{
  "num_hidden_layers": 16,
  "init_std_o": 0.0105,
  "max_steps": 6959,
  "dataset": "wikipedia_en"
}
Each number is 500 + 40 x the weight over its row's rms, rounded and kept within 0 to 999. Layers, rows and columns count from 0. Numbers have three digits each. The size before them is the row's rms in percent of the matrix's.

# layer 4 MLP up, 1024x128, rms 0.0978, rows 807-913, columns 0-63
098:467539573511501523524538489527471494438506490497506451479543565471498523546473570604465512522526481554521529487557485519503610463512565529547477527465540441471478476502453401471542564506438477
105:517493539452533514525502513456533559521450495491549544543450499453524510525511479519539454520517521513452534509525540492467492507555536561539567516505539511445534533516536528507530527509486517
101:447467454519464450527459516544490490525500601561462561502504515496488490568467454566424529494467557504497512414514512536442537456539424577453484513501486483518560480460533526524508519532545531
107:410447520521510500485517521507475465535474511519523489460495586448507523494385537583483510454473516519534519431505482515467531514534509485531449494451464522483475498519471530588588612501474507
117:426420506489540505490518552550476482472527466516544431509471458478540460478451601581460495558513562479486470485477476526476503479530508530528448485452439550561460428484476483529474501468513586
097:507503518524522542485536557534522508520399441493502494571475535493554504533440542513526538557489560546506447475564528514507518492539437493510536557486536450447510479476502520479489536563541557
108:456461483474511515545564558513509532498445488502583519489535516472554453485473496523441469432493478461517449503578474549476524497505496499537502502478521518520479463495497549578544500502461526
107:543486535516538511548490526528509536496505559558541486427497470529464519549537546476475537604561441537486521449473518601530569440475457457530461464483533474516477479502545479536499545505524594
099:461480493504498511520533512531523407499474489553485538525511513469526535536473515484546516477576485507534393431496477506482480520494478493492475534468503445452439495545465531482552582551501515
099:487458536489540541500521437520500510508531548511520507479529502496499586552511513488539565469511575566491539446568440535447560490574454510585545511511529521545503446483492491515547541494491555
086:474438534554583496543467484558460448458467440497568476468542541435528499554515456477516536466469544527479524530518478456517540433539558525557464519481487500464430528469446535552547481485451526
096:451535489490524528512515504488477480437509474484489478502460520547557502591512451515417485554438484554443475441480485506545582451531511506458479479515453538558504438487517453497499543545447464
106:389467530489509552579433521510548462505416579550549481520516512498562508503464503512552509470502525506451531528492466475508560480493510482479531480549546501467470443486524542552512558472515529
099:530499500427533556531563511460475528413547515496531521562518568471517607545425444502492452491508487503492459521484512532501528496562508559534504617542535522501476543548450451518571477495564519
105:500512396510473528511550551525518440519541500443562474592481527473470534501514461471568423611503506536560490429506460510441539524473472528515488502590476497510489549513433496509498500469578598
088:522402493547528584545451537484508550456474504469589464452452463511546472559491562524501533514529537538500512503594514529453521480491553492450454542501486520484453453506578484521490562509535509
098:492402463500497515556566469510524433500553390515541561561533504449509510566527459494465526522541514537494448484474496463495528566535467540523498535502522466452447521509486544486463625549490525
099:514513464524495487490486500555565486449504514572522434465520492486544551578461548567415527509495504489530501506514468587478579504530502463522439502436567523537492447488513453520456521505498490
098:493508516505476466502551491579459497454534504469591502520564574464501580503525511503541471547550424486501491365578469531509539510457490536531492516504507496558509516482508553547436578538567518
100:471455463549458555488465494518530479479511467565522499479534569438494462556491461495491513518530471528464480454548511542424564491500455576459457527471442510543459450378519516493515507564420520
091:455452518443508479526473489499476460512495465545526487484440549435506459479423465553423519468496599492454546483489492499442512509566429533537487514489525486497520524441541541443493601444511552
112:485437522469536547545511610543555606522505500511541497515499428466543456553502550506461501526482534548425450454522491484526528477523471593540534529478480536464484485475501508506446531499560589
104:488470503513532528597537553560526487490469422528570479498482482507488594546527461542497481490489516499507480461466528480523527518586476459501518497460536518531369545508531506544537542486458528
103:507433440531504515538440506545455503471474504504547515493561545466513529568528492461504559552533520512511496491519508517506544497507508530500510516480483497485483486521610496509496515520475508
102:525467542455612526492492480481538425487500504544458467435566504511468450544449438478542518495444506494524559495529486456500541524548481454520461552494445496470480482520503430563556537560502516
097:486494497491537518512552470483474489455496529481564512490449478498554504535514508497566502532416459501396543509527562549529534476549527514450516607472517559540464501500575530546489523441531548
096:546508461524510433503402500560515519508516559508529467550493489492526461552476493516586488497520489503414527419567539488444534503489450561446515555499503436554500468450510480516512529510524532
102:504495525528502557501536515442540602495513502476560498537572456459501548501500482500517478533479598461460507426508492543477571503512515524475468524561582514590533524496538483527499575540495540
099:494473469488507526512459415490564452526530520510499467500506513471559519525491516554425493527512575500485552453516450420485593561512498584557490552507513525557578489468537475557573508508459491
094:531475528454528463562473564510478500511427447470587524504519493425548490555447598483538508542410509528448495537525450488510507481555460459495500508519458491474492477471497553487583518521520561
099:486482558423493459519533465486458494453513448490538464462519498413570513509480515461442480456490497522513626512462473450524498492529446521562524424469520524547451509553501563468517538506506611
111:496507511481462526528584536560552542506572469483488558527517490484546537512541478510504501492437422491451482427521487508491507537482437519472511544500493461594506443447482455522401532551473501
100:482518491503431548534522417519447506475537476494555494478531525444475465488423450540533588500465458564478496507534497522535531546529520539550478567515483496461455502528525483496508517494513448
099:498427516472499585539541510525530501534463461506606572481496502458517485463525473534560497518472523528553486502487544548477530405520536465554517500513519453565432490467555548563489490413514521
109:422462500502460603543530515555521575436513497488518512528542502480495583507439506522547480486574579513428543442569521500477573478539512515473462469562486526541516505546566472470434511528452504
101:485441510490474471547489501539481460498490538541526477468503559465511504539515515547491489464436501510506550415512532515423541528537487573486536528436503478502466501441446479567567564551528555
102:487542522486517513601459513514451482503513493508467547498481541474505453504567459502491510533491529516520527499478535530538502433491513494532503590447462422597452534434493513607562565446503543
108:451444470505513514532550549480503455496526494533566444491533524428491449554500524543507527454473500561545536516524453553585512471482495464472497481551521562513488457485545427545517505538454534
106:511547455455439553511512497502512503509515505502591475515464551516483469502505488465574544571513473455564517421545398511433562502535482473510571522559490497558459551523471535517542502433554478
104:456536485527412543608478545470547529481491512498521469492537504457493585541504517488527472472500508495499525485475513551548563480507531512531552502485513486469438549544450518559481551445491578
099:411538503529554574499530492509483524522492530502543556470510561473534509494439460513492516446482486510545550459487450474508547456482449490516413585506496550478440457547492496577580500525465554
098:524495482475546568574571468529497538456501527451556506490487447460491464531434598469484531491432516531527431476457477505579491522554439443507486533462537511437490503596508495506530506444422516
046:503508485448466520529509506548532502435486520490541502542551494503557493518478442510518463501494546564492442458534411539460525461557446483471537587487495502496490495578538444506485525416467548
103:494473522538497418574509475494472479495492469528515458484460512502502518509533527534443438541523478528537551507517479593488525507496538522438500468500474551562535420482537447553436480403494489
101:439465530477491536510506527551499485470497486503532458465431455455499500518408538525462490526463523509513485483546477458482523468510464514541534513481379549496426499522480559548459545479486613
034:473469487497509531514548449536443557482454514430530518560512521497574467516481495530479539562490550548534484447515439526475592479553499541580521549488460524502469517523477470549496522465520500
111:512460605519504541546499477515488510484493499501519463542523435490497579527523468486440509529464552545510469491543536492457545470558486590517553510526422493525497502488536479439539476489539522
098:445433506444486464561520547516487464451492474528523475499474512479583540566471482508519515503467461456530527544427474549516489551438545480436463555543524496443530494489500476444547502449519517
101:485483489487485435526488413560502508523534468461525553535463505478516489607517546485426485512480557468458503509520519557505530509517485512504488560492504507563404508453502508552522509478491540
101:515547541442509491523521497528493488544461508457534497497482509526491494576512505585502498470523486428544548489616506553493607500463479460429480499427479486529525458416506523515555570524488549
104:423526504532482543514473574504524526452510536601516528454489511441466560514499441495548454475527533507447491490446522530501520509450436478494465495509505531504468495506502486482542503497598503
111:489445438477527552563524487554506510429526548509564545513504529463498521530513473513511492530517550528538502443557448521527522509446492475430540580532502506475466519505494486492431501551498541
111:477518477490515540516511530506542458490542607474485488488480488546507551497433451476466476477532526560491502448528439538435579435590535499496481498546510491542497506590463473471489486529502533
096:464524493530533570535530493483458464531447520531534473549485502553529432481390482501538498498406542477493485429481440457519526464605413459525514482487496514478505523526467515536537503524488562
096:497433537462515491523506421500489468472456568475515446442546426470513611497530461564523436514556575535581519478531492486457480543528515490486485554509502557534499485495513491492547519546477506
091:548424527517483459516445513479475494469430377474498466482514549586564488509429530523475514528529493480484513493474518539521516545504464464440436518481459449476456454488532405496505466480507511
106:481498446514513500470509521467480388518500460540563520554481541486499457494488449489421500474475505501529476452486469476470504514503521514505456543427426475435510493491530493518531565591474485
116:446486455460529544523517534502479564505492497462546515558488488470506534540506547465499483575497583506516486475595470497406519430511593456466528498503476545565451539508503535462503519548467529
099:521382514510514443532505489578479532509461513494474515538421487514552509495475461532500519490557539471541512511494517481474513486504522525489456485508471559516465420533566448592563551511459512
095:496534571558542494577489443469464538448492476466546547520471563462482500521451541542504480476447564496509547524469527510540519488508451455471524494503557505463503513511459441563569478439432513
101:463449533469498555543499540585444527474473558528493466522498537495494478516427529579565545508481531576507452475493479453503521457479481495552481475460452563468475489533461500566486541499551517
110:488531537504529484547523580502485488491503447481533434527523499486515454539486479464591490452456501495439467432495505491430527536537517431553524506474447503503481437559510472483443498570582535
102:512478547541488490452491433516535496478577495504549513501516483530497536514530480507549452489518510568512551431493474571464533530497436537517484584486510405461482522516575508531478479537488604
099:487490499451500505601520511452552539470566429461567468489520495520519510518546483552541503554509500519450567476537525596474546476539438460481533510481531488541443468484550514593502545476512598
099:502476598524483547570551491510591488518458457462509503453481485494502470521507514477516549573481546564434467483519538563477531537472463458570492564474434468534422480467529485556499515507495571
109:479418439494440502542453543504547486533433480518501439503453470492526525536523500478568434523481496515577505540449515550514518547502460500464493518413485493504481503542432532590531509450493533
099:479525482522418464503499497537482517473478462494517496540439503566575513558517535538541441427511464523440498502502519535511526490527448568452547470532458512518552476539487530567467526463499575
101:494454464453571486518465463514441491417465534509495498486553566468507535477467553577462513549522560523550514415535454530459570509523537562578464533499471528523466534507465495555552577503497557
110:499410513546546525537544454476449525529488521502567498466491488452535551526427537527478494453467554496535476516519488535536584509452438482507457489468519526562460490498565543506555543469453527
111:557459475447566506519472533461487555496428507535561502547489484460571580484543479497480515495493518453427467441553479556582520515462517497474503520518546437474514446521546444525553532538473541
099:475535508521545465534502539487521493489502450480499497497484539519461405537518530540503469453474500536521487514568514480536585506515482462528521496496537563461489459500397498528442505552455535
055:461443462516511487559542450542499519437531516534499510484497511473589516549485526522471501447509583543505471511482473568528582507570451504507453516522491530551444491544522406502480583501466502
106:548457562446481537523503479540474510426371512473578526551477509524606542519502474483505565495451524492452496499459540544377498564493561533469467526501505472508448451494518487517478551495506516
112:498503514462521578575519538519459541408490457499542544592509526433509519500443488457544468481561479540424446454522418524498504462523506479573481517559507509483465489570470480488563503442529465
110:499519539492463485480476525539519445483493519526527511441521515516492472518507518551396455548482483497455521481508488545464531497482516485480399494430437538565499429479498501569501504548449523
107:448501488491521500528507491519477455488505514557479488536479542492472573499452436491467531491513573530468461492493382451434606500551508562544492468492543503501485504474501548558508569558485564
102:488481503499461498576462565486505448522478522421513494513534553423446489522444462533519462474478545525576524476478521533482525513512472533562500518502527480464441510451504517548510497510476565
103:567509511505473544516509474536483503481476567516586482517550474500505553547488481493498466532471559518427572560515498514372501488531514547440480522552497476509514509470598487468462551511509523
115:465530407465458569528481549603563458500518457513530495475455447540463572517502460583455450481441556513484501471427438481480569481571443507520502490431477538528513494461505524561501506483517582
115:469493424529526505501456487548408508435461518554582490429528544492463510471574472482545506529497494497598517491482488515502498451519505502599505480402453611507497505544531463482519541485500552
106:481485547547485440520507496460482495512494513519500564552514563488468417485432515516538501488552516482430556522494531489472573517573488552516521525517512496537496429527499469499567512543479464
099:486519491473455555568541517530487476470421461487496513537502567437541505546482521539571501526537478519565498440518485530459509457550496440548503557432480446459459499505470569465440530550525484
043:473455493444461522598503518520561569411484518464519547525481533533618493576469460536522492523542522523468446469513471536508544490538507548476527540498527500503451510565503483485512541492518507
112:493451574455538479558552422482494547481521540515571480490502475536475500545490577537502530486432492532547525511489467566517499520511475488509512543543560501523426447467508506521477586453443548
098:501502541483464512493467447483420519463507473504448496483529513426496542524500598526446465456497500501525504486487457531515547541503529486436494487515482537494453489535464475480535502497489505
102:484491538519513525536484504492493524422515464595608490492448538501465554494558557508522463487503478484459520417579466581435567512455502534477523551549475488535533494465507528525506542465485501
097:471477498489526488547531506523611527505486511572466485481557480461563477522511554536436500468448589509500416465471484530464539512508441530574426520516475513552453460491508452544515528530495486
094:465449534547524543509466508505507498500503435463479510531479461466623480546511486563502461515507504544469455481509499493496556448465495512537449545460431569489406420518510486489443498455468580
093:499520517502522588525522520565495489460463510576548470508498519537499501530506547516478553441575539551514431460506488563557510551558441588470537558495488509526499554540571503520434530427492553
101:504489514513496437524474498524456462462473521571526455502442485531574566531481532500443508516500561466514531482527512537508507460439514474475425511444410512612441432434577491539508477479484570
101:486493472555530538603528559550538541439566509515508517481451453488507564480495505561496551484469480538523515422539467504498503501517551528557544464469488489502441495446484433546490565481562505
098:492519486528566514546531546521491472578430530609508486458507485465544525581430510499441513539423516505472532501493537468450505449571499480395508523526515458543508463469533531519530526525510543
098:505512529498555558495462482497538568454501492443516496474464473516492532500476535499534506568495488533521534518496427503397555533561478537544536605480457488447415507477453517540495540489528499
096:417477553519540471572483414515466507467478516447530514539539533506480437541493445534422565584467551508430546482552487532479630526503501476545545505498482515539540493488518538527569517490508500
109:466488496457513508511501477486472450524436467556524584614540508491445497565577514567432504498492525545487485488485490545480600506477570554474453493514433531513472470427595480573467494478520471
113:479498473519472446526471492505508562457545517493528547520486512482566501460490509545496461516514528467456554481504536566529543481500459458502487569436522527470435496552556492500506510442406567
099:477535541454488450583576532463519508498457460500533486509485512518453544547464420549506487509487590543504556474571565453503536532507460472486478519512569487556417512508539467495491573553455525
101:481498467507536513518530595588486523485436553449491591453500510498570575521432490550528440502471477489465468504535473488507529441481485478514477512489525542512512487503457526554567579544482611
106:489417511555468497506468531472525459495438474516483494452467531471565550552479452510444568487542481528426499448497503507471543450463477529447481502461474466524529440495557500523479532537583508
102:565486487544464502499496548519545521432492456470523467540492467520637504509492467587486494541548494486486494531528443540444502372595471603542545512569453485551493456458522503513453530445462503
101:564477555496481544557500470521471537457511517507502468529451486491506548520466471525510471557512498500426560481460503487491536528508530573507522454534518549546546449563431465505461512449510535
094:496411509512453503521477477513475521506471499479514485511551539487480460513446520512477486487447525547453541485537507504505580495566465498418499489479563464546505467509501500527582562489409482
093:505515575481528466530458474484499556482508525511515507512570550519510530527504510507474452473474472608436468460584522473473587506476498558523455522539564504545520534493512413485443503516515491
099:509480545528471525563458520494513544477480516477500469556547525442540520582407516510524470465509526525573432527454454497496515518564513504534527530437450414513450471559544522514562486502424463
102:479531509507556483530546544523487570544488491506498459471430480543545572483504452503515524452533416481491486430533468488489521509482407532571510456459423481517505439536516436503547512522529558
086:469462516552528503568563408462515522464459513496502511533525537481593493534517471501570470494477571480478469497457536489514577522563493459485491532510540500531494472543434434514513516486461557
103:489481537517526517545544582574479544489500468558645468510519459510517419539545500519490542425430491519491495477534487578510590509517505545460563506486467468505459529460504550585464522494523574
# layer 4 MLP down (transposed), 1024x128, rms 0.0964, rows 807-913, columns 0-63
111:497522458442504509608500471495464478507527479529470409442537523438501468569508554549515575450472422481498495530469446508486536455481455482524505468550464557499456471486519471560466466431540516
103:435512450585500452501484526518498493545486455526512451485531480518483450548421503513540459483517456506510560440440556526509447531507573483515481515507486417462455505521397518545553501526561536
104:503548527513545579503489542486548421451533463488588541484540435561555529489511517508563481518540395481505524531533478524571482509461542535530512606465464484466512502501479526507483504536520545
094:562555470463512491521482424508477570470475461483468530543477491505534448503514482454477499511495434502514501510444516422549448516451520539498475496476518493497564524565483444447477460480521411
110:485559478463492481529522594453529547592510603512519548502446497450494436544513506491445463463462445471529435579467437448582458507556515512489560472498502516473518525550515484471554504513503508
097:474541547551520461515480516425490463516426522562536456530586485470487588599524471509522466452430514488499481507433481526548526528516541490463544473445443458459555479493468517439475509527515468
101:447490535438469482446549421539550507480476468518519433446440502547569461490532535401519500496568518546470475477517466481440531499480472498576542535504493503467469516492545521496459531511547526
104:518424534465572536499546550547476487498437471523561442424488496500532489455515460499534575476582468522446431464614501488449486466502499488456527494483504537488496521410557523445458489528485474
086:562480579491538509511501504476603508515519508447469467495473480528465433438476490463476462512530482493476442577514498477505553489492480468469482517518495555462534507477512453537469463483478443
098:449484478489504521492474484527499484489483487459422448511513496545463522571510499515452444476432567494419499484444514567513502527505442490480451510591486487588539564495543529612475542488507469
084:424503457469465453536440530428467531491471497487545548522485426463507484511625447523514448498433463437369533544466469511494468470516533485486501539448488497501559528525586506480512488516522506
098:500527466554509497556525492532543512491458485427472494581509505544474459502510606479477498492484476465488559506475467498513485534448421544541523413506528555520472499526503493541474481470539564
113:511631500468498543456524487483513499493570549500544517546479513515438572488487446521511488514483509562467525467518415504428443488531522540476521466483473576509471514534506541469445529467517512
085:537478504550482582450532485539494503524527557527513553569435511507500472535545503581430505468473473545448459485464519428498433549525455512487447525465532449548497498486556466493507387485406485
099:446453500533490539576477523483507535514506505493540495485518514489620524449447482522513520498545519545476549512483447495517502538574551431529505470469536476541484462449563489492534528532569477
084:431533477455532546387419503497444436523476597491500451479524471521466502464475502502522549487490535479531514509566522456462498468516473477573477529543554570559495529402449532522526566542493548
097:483469511514557468420568529510437439474505483525529440523494491513483503391521435490505459513509479508466476472508509552405455512502498515476493564507471480519528429450453575534587449483455582
104:448534450476484559512481461475475462516468585523508502517498515573441482562480511510535444475500459495563556534402495483517543516566455513555533454495451505487547564518578506504501513500447489
105:519490440571498534517485504456481528490416518520532566477475542523554408469477567541439529490453562533496490515459520519480512555502445453463526490501465516512515474535540429512584498533476518
091:503508602533512523476489500476530490540504472507498526475543426525546483489453466516488507503543490496542503533533526493542399500448520456527462472510510506540474521535588455438471353461516479
083:517531459550451506561515497489516428518514504530501542515477470525469452495505523525595480465522476476506510532559527481492408491498533409450542495473454492506511449464506488392548515541493479
107:500593490468520464491482529447502581538505561518492546447496490494517407503521495533431444495424466503483419524430490533532418456512551528497479481549486527543432513514500410504483487475517460
124:390509490554537492528524513516478442509573531474541530507510494503478502612484489619505486477477556544539529516526514565449489490499461473504481497565480471461476404467495517489522505526481573
111:456498501499569502462494486510488525446526467582523567530519442451470554486456469521490530508434493483550443475486540426470478473478499509476475507541501552532411469471432532490468524542486548
100:579514528469506528565612468459499577497413493537522449467482460489561508539472460504433494475453509496521488530537465564484529429510473448509496436480534519481472509523498521470492471484519521
096:463495466548478451460505493523491497516484444589513433427454491540487476455508450537450646533499458523549523484497514465439418510506509464474543484489540478522557550486552519525523540506542485
100:489476474518518535491575450534513486540470550474507498482436520543521485435510422522430480472412494530425459492515456446495560444504566438426499482485538523533523588481523531481466437491512465
100:460484523511468499427472517494525490478479474523547401502482497530564477484454482520501457568513419533442439460475496514513484484521478490446400486495522506532546521546524483561519517450510445
106:495527518540510425482594442513498448517483472505419516492485487509502551555552457465535557431502448499449516502442537511481487426499497530425518399485441477491485525506421507577495511529509566
096:458493515544518514539463576549452429426433476512514528525478579466476523482494543503482533481449461489489505497501502476428422502500521552413510516442433491538459451525471496495508569493504556
090:527506463467513537466487534516508527520527505447491565460512498553431461480566489509518486449489470513538448488464541566530494467426560494506417609552503454450511513445515472428461449459492382
122:442493476515539506505437481526450461455553504515522503508501480478501505526441516434520450518546493490473550434559472542520455499488535579559512521540440487525467540488524525545499525529538571
090:450490519551495523452462540489430532450531567512477494481564582445498473522453474476437497454510442480563560524530495445477410466460533487511458519508576489460577513473541538474518455537524446
096:515489497498429483464571472433504476552561561540517566549438562508540436557498503478460471497522486457529461466481497501479481566504492475538449544603509479471532501589494440468410473482481495
112:453512544527513595454499420500537440512561446490533476453569454510445474532453521521492451476463512492508544497467514500403475512492470470536520526502401492544490507523521539566450581493433533
109:501528490518515485549494495480474446439549520616566539499522506517463531542527502484524596482563452475474478529524447576525480475443554565526492544460531535486550476540510534537561460540572521
107:541455509484446492456496538488505499475500480513574462507457529519462494513469555445513465480549519545513513455507448562493553550504455600489519472523487484385522460502537478491575459533465561
115:567466555573523473548528483460514540489511523447499551471490527564565494447482475458502476545504524486502495440516534486453538597564464504484502583498529405553531509517475498512537530489482485
108:523405419487509469533489543449497421519480525488492468492542477457556491444556521565513533450530516502446439525434408440524465467512541402537512484466543442528441594479479535487498500543595556
099:451493539502493419495525452476468456509493475526544510537547447543425544498522466501510524489542497542530514451514463431419452480494483524508591498442516529492438549502507563592519472508541520
090:440498488476495473469508554517559463459440445440522402458499551560456555456488526483540517556606500535453585501537416523410500555468552513521536439523491435484511529514545527465454511493503463
097:588585534460533484396561463542473500510574546487439532486517499511479453414508448445508465488476479471512509561533473435431468467444471508481494543552473517496522491489486524447500485506499413
034:553535429499510513448487461453537470534434493466480510513486489423432454440506493514519557455459474502477443471473505481445459506422600488508415517589557474487500521489522517556465447525461533
089:509455481526492518430508525467553487551437474499468456492517477548470433483473481494519547480495434474503527527468574377522478502457430466467475543464461497450521582522582474453536426537492533
092:585475505508478486539524567546463552489557539550505558489499485496606471509504523498494539523515459520426429581526516516514444503525447523426503509545573494517462547515513494536510520481467485
013:518479524470582503503509520500487496526453500505461522515422519565442500416508512459471533579495469508493458497499440517493489560437418527485493464487492519537517469516556551473517489482487493
102:495505504469532463466519474542587512491455436530504463580539506499487502471518477492463494528569473516550478473507533513411487483449533527521455535503442547412494546438481562535509523436506499
091:544541476599450527500557447424525539546475534482508465512502477547464434520464524475480512502479504497477496480571517437578541446571522470526570503491506499574490577458552497569552515457475483
100:518462525529461456534558530438491514488478426521492408494537483566577441447463482536565518514553435539465441514483506519486443540475468451502543546516499465472521481467468494505445510481519467
109:506503467480525557491451518587493450474451528495431465503512529500481639555510410619494524488533522539446540458464515542519512506489456492517484497456457499494512506462500501527577537515553507
098:501554460502495486526599471483501524542496448440554562468454483480617466518442480557472550470468462472450479515460468500520428516518420530465469519523553490517523509497491536474579503536476499
122:545501530524522425446472497470572526525494516463460476540467484482480468480449504486514439488455663488443503480468460470489460556649489616576510520468538496496535488553502475487490484541490471
112:505518481539519458443490510553411445527534523505557554509528474541538383459509475458479464515485476515457534534388545476533415510480495478491464503557561406533519460556457522463508492604522380
099:515529510627488539467461455522440523486412512496491418513450530433488507535445464493520458503486538528501473533511429539461583473487442486488422483493548531533433500526551519471478516466552519
087:474512488473544467506506525522594501533493438553545481529489485536450490513570570424501552503486451486492585544510549506424509523441520535557470466469468540447512532442499475443461487444558497
078:479561485523540527437536503500493473517532553510547527506444432432417422437520500480544463483466523519515519472478502507498417526465554548486524490518534516494558528468533544519501419474509470
106:535548522564431479599538551483512535558505506443460510514501491476593504481531483472499491508489512437427470562488540505478521540468470537483491542555465450534494550529490501493546487486529496
121:455483478495573484522416485458462432538531487473513467454524450520490495570485464618492487502451488477433450524479530469491440475513516428497537502554492532544489516477458476555501557447426480
095:448531481486431512573544554420552559525502517500473478514555497479485483536468540569477495530470447476524514451464513495529516545511535519516522543563538508563563468536459444491471514474463507
089:458590541502486509471492463505505499429505459528466464485495512518434463367508477432485523517518476509494497512468459476416508486425516513468482488451474473481554493528536554520506461528457450
093:503559471411492502496500456501436498480486525526449504476491507458475476494485509401550523453489511524514512534440513469544400479479490504520516520498497519537514560495488469474503542488456387
109:432578524413457481513467470501493488462532453483465431543496481496466554480572527483518516501496540486543468556465492469479519488505543543506504464482539565469511554533521599517516470475532498
111:468460505514485507552506590504552462525443523540494496492529535511570421498501476504530474495493550500499475467566447437480597475483548464508502431549485564490527511490533459456453470485507416
108:470562568532510456387595470583432522485499509491516479488503543464496537499471547573485536515440436508548475499545521483519454479476496416500479566526471527468526498445490566492488526485488510
097:477553443538459496406442469473491437489498511490476491488504516455515501516503443492488445499486497455533526409564461524440521443481496530502459586463439503546464563442571585545620491522552467
108:553432502519460422465519459490518534470600451479532516476567440487492505518486535548462523509490463518478538459572432476473515465424492499428551526521529490494515485422545490491586525523502448
094:493467567525532437551524519572524511551475474523499453537494459535549539431546564539550472539518490512492461460485529515527447513522515458517560570479539566566494471467449483414512555490488532
092:507477497506417466557527460477463506518489455546380565496538566425495413482494476490510426487504476491459472530447505456521392466453497520514533524491535501490511541447526523465499453450478433
114:432512476485479496530549511497489472440505521606512443457504448510523547556508500504537508511488473525476445483598506546516473427446526473571533532522440575530492461477473515519466559524543527
111:439540503521463524470509460497447519536558508521453485421501501534452535538531540454504522546531516525470528534526533517416353472459540488469502472510488459537494458441510522437558505483530551
103:503484465526523523509479548497519569533458542552478525489545521442515538518512516500490466496491462526485522480497553557581523500459435469487456622541496473555530529439481494473427549470474445
052:441450540445559512495453444478553483504531468502519520459473462580492497546496483573540538492538568562578571495461554510552483550472496533538475502509510513475547474451492458543475589528600506
101:444532571487519489523508544476479377562482514510535511491480474572535503461485541519527531448577469533537568530496420472469471512537503551506533521453495476535461491452527537485564494499500532
095:476522563482556463439549423484457572474533526507521506456526491520508479462517488470412551560526478517435534530463515479543468525523553438518479424567541450550547470492522440452534521610462510
111:455492519534525571421561532497525523451424549463549504469522508529438512522489517576533479475477570494447538520477493468579452457437492472469436540458565459502482493557539442548480500512464604
111:531556497473526450508536530424496553537472506484447504494514497428481468464493396562533483423490502431512459546513486519508494514560521527532543557506507508475510543560432539467521490530517403
105:486422513514478550537506484482525483494475473511547539473506472535510513541568580491567480467528439534531547547522462569505528463470523501521497518411496492465510530447513548508580505527506455
101:443442486481445560469468489486575486534491395506457473503482442532538490434515509504518452539504549524522499491427487509487520459539539563475603512468503558537471484495497530506419505456492462
119:533449531513471547497465503512476541458563521504426478495502499464474541509436551455536534499484508594534542535515518509444539452464413553474464560538474521492478437530579596555574481533524528
114:437472520531445470539571516441558485538551476426496492542499522506516445540507558558423498532458530532415517486531507496540583526458501466487470541565523391522488497512531502516492482504507474
109:579451521550524581514489509510526543548552456517528457479531513514529513535489484495489548532499486526492453535521497511572458587596489437554517490531467491488496494433443525479530522494537527
093:594467521544519554486537488513506554451511536467539511505486529529503455441433513459522525502504465516529444562509505477538484525459515473502465541497552544525476531567502439412515507470500496
030:476559436525439491498469488428469465551526568505516573532534448536474461459500472438453409474452496471478478532489507529534471484471595563440524513467457484506516445499518499462501474539528517
114:395500504540497457470522504519482455501525466557474523463492472445484502543534437455496485497515441537480538547461582516438484566478518520585510576496490544516468499480522548588485517511484529
100:489524439504463443460562497484458470512592482388559553436485458512450507513518442506484555496533528469570487578495504453460486469494455506513487529481485496475462494520478456512551485483567522
102:522479410489488494523497508474509463462488481514508498519472502504561461519497531534527508471564481445443511510525522477480489528517461473438485426468509513495515521479586445450503430441412493
093:463464521523508481429519493550530476436468507550478491505525541480476469506505419487482582442491521543544476465527530460540492447377403433551537536495493477548536448574523508550527544537450433
092:461537526438513494464531512521531536539499581494560544494458533489524349484497495515475478501443458501534448591448503465538409499539528557502483527483517532511461560526517453474528472532544483
089:513546507419487527482495454463512565525545574468485490433453512521548493502527470477482483489465537465545541463509529446509483488446516526610482481542521433562493482522520486521502535503484528
089:494475537511518537447547498491454474534475484485491524446454519505490391456488537542414486531464461463559497514451452484452518552459446460522489508551552456506497497488572492454505500498477399
104:468515471504439451481448489522487487548383484514437438462444581475461514508471538465482519508520478507558481495471522502420479453479513488496444490576499537535478497493563544497578505491454440
089:426538470562574445521455508452437505523556502519514562477496491504518445459509464474490459508485468543454539465458502560481377532427561509510577550477520496493503489541494428489462544440452501
093:430481483463474442478509518472503527493504493495476478497500464467521558441528521477560497585498472534536503449572498432524502502467484507416539455552540471482560508481462556397368538544471396
104:628535440528558541543567547491500527513532522452570550556472492498448450499531528563510463503517516487524494529545523474521526522549495485537480471488475506418521541554516435495513428443469423
105:541522471523478501462509512558481597491449521557529526454504476473480443486504557484511503486538564442518467508491438532452476517491476547512497494454552497465503545558517475509515445499497512
114:450474570509521527518526540485529484534466428477503439536464445518489439449438503493482498558527516514533573544518434519483539466470572509556557426503500511484469492490513533567492519502566506
102:505454472567554521491529497524518476530466488473623476491559532542517491542495552512437506447497500531551587493511515557523471476448503518491524486432441474445500452442470494424469457481458539
096:412436559465433458521488474482555469477536416536481446479478491459453520507519477516528481444559574499425510422509515482478504497502558528613534476492535482502461541489530527465466536475540486
106:448520512471562488501450457484504442477486431532522548427538441485470461422463547479468479502510433565502572481535514484477430460545609497566471533511486505487491442452536502474455544515535449
090:494482489497515507479485486423490486514483510491482488531450555463385504469469508466476510453535498494513530427458581464528492516490541417506439480527478486417468600597452504464570462523552485
095:514506542494429430461534512534501528481476433477507456504510472493565441454519484487500531496544474549468514563568530523420446533539496466557453560478471469444549555449519493486561475459521468
090:416461534502531489492546507482469447476429493585477438517488506522508443474443516481501538559544397568459487465567483456434418530517585474526513513455521422556547531484560504499519468494446445
105:495450492494453548536534472569465488526448481509452483551512549511502487581512563492603578518504546478493523479475523589546576538488510460518533481434463498449520534528498427615491531494528526
092:538457505497443454469493454479507502527506443497422425520529489554461487514482512457500485579486484470496494473534557599574518505515481394531501514555522395515450561550500429490489440426495480
090:535499481513548462505497439531521492507456487531563546520533504528410431446520515474514475483489539476559523584527489543498424531490572468502470519481526523520498489530444553466501515600542507
087:515506529515491503442510532474476524500469473541467469487434535538479414496504573466450472516488447531511489509442504506429453492476494512552496484477555473521480522495601531506445382436585490
106:558500520563534471535584482527446485551490482485436519458489490471541490510444548597496574504478508500536475548493491448480438485413462434466540506511544458507490497500446440376469485487464506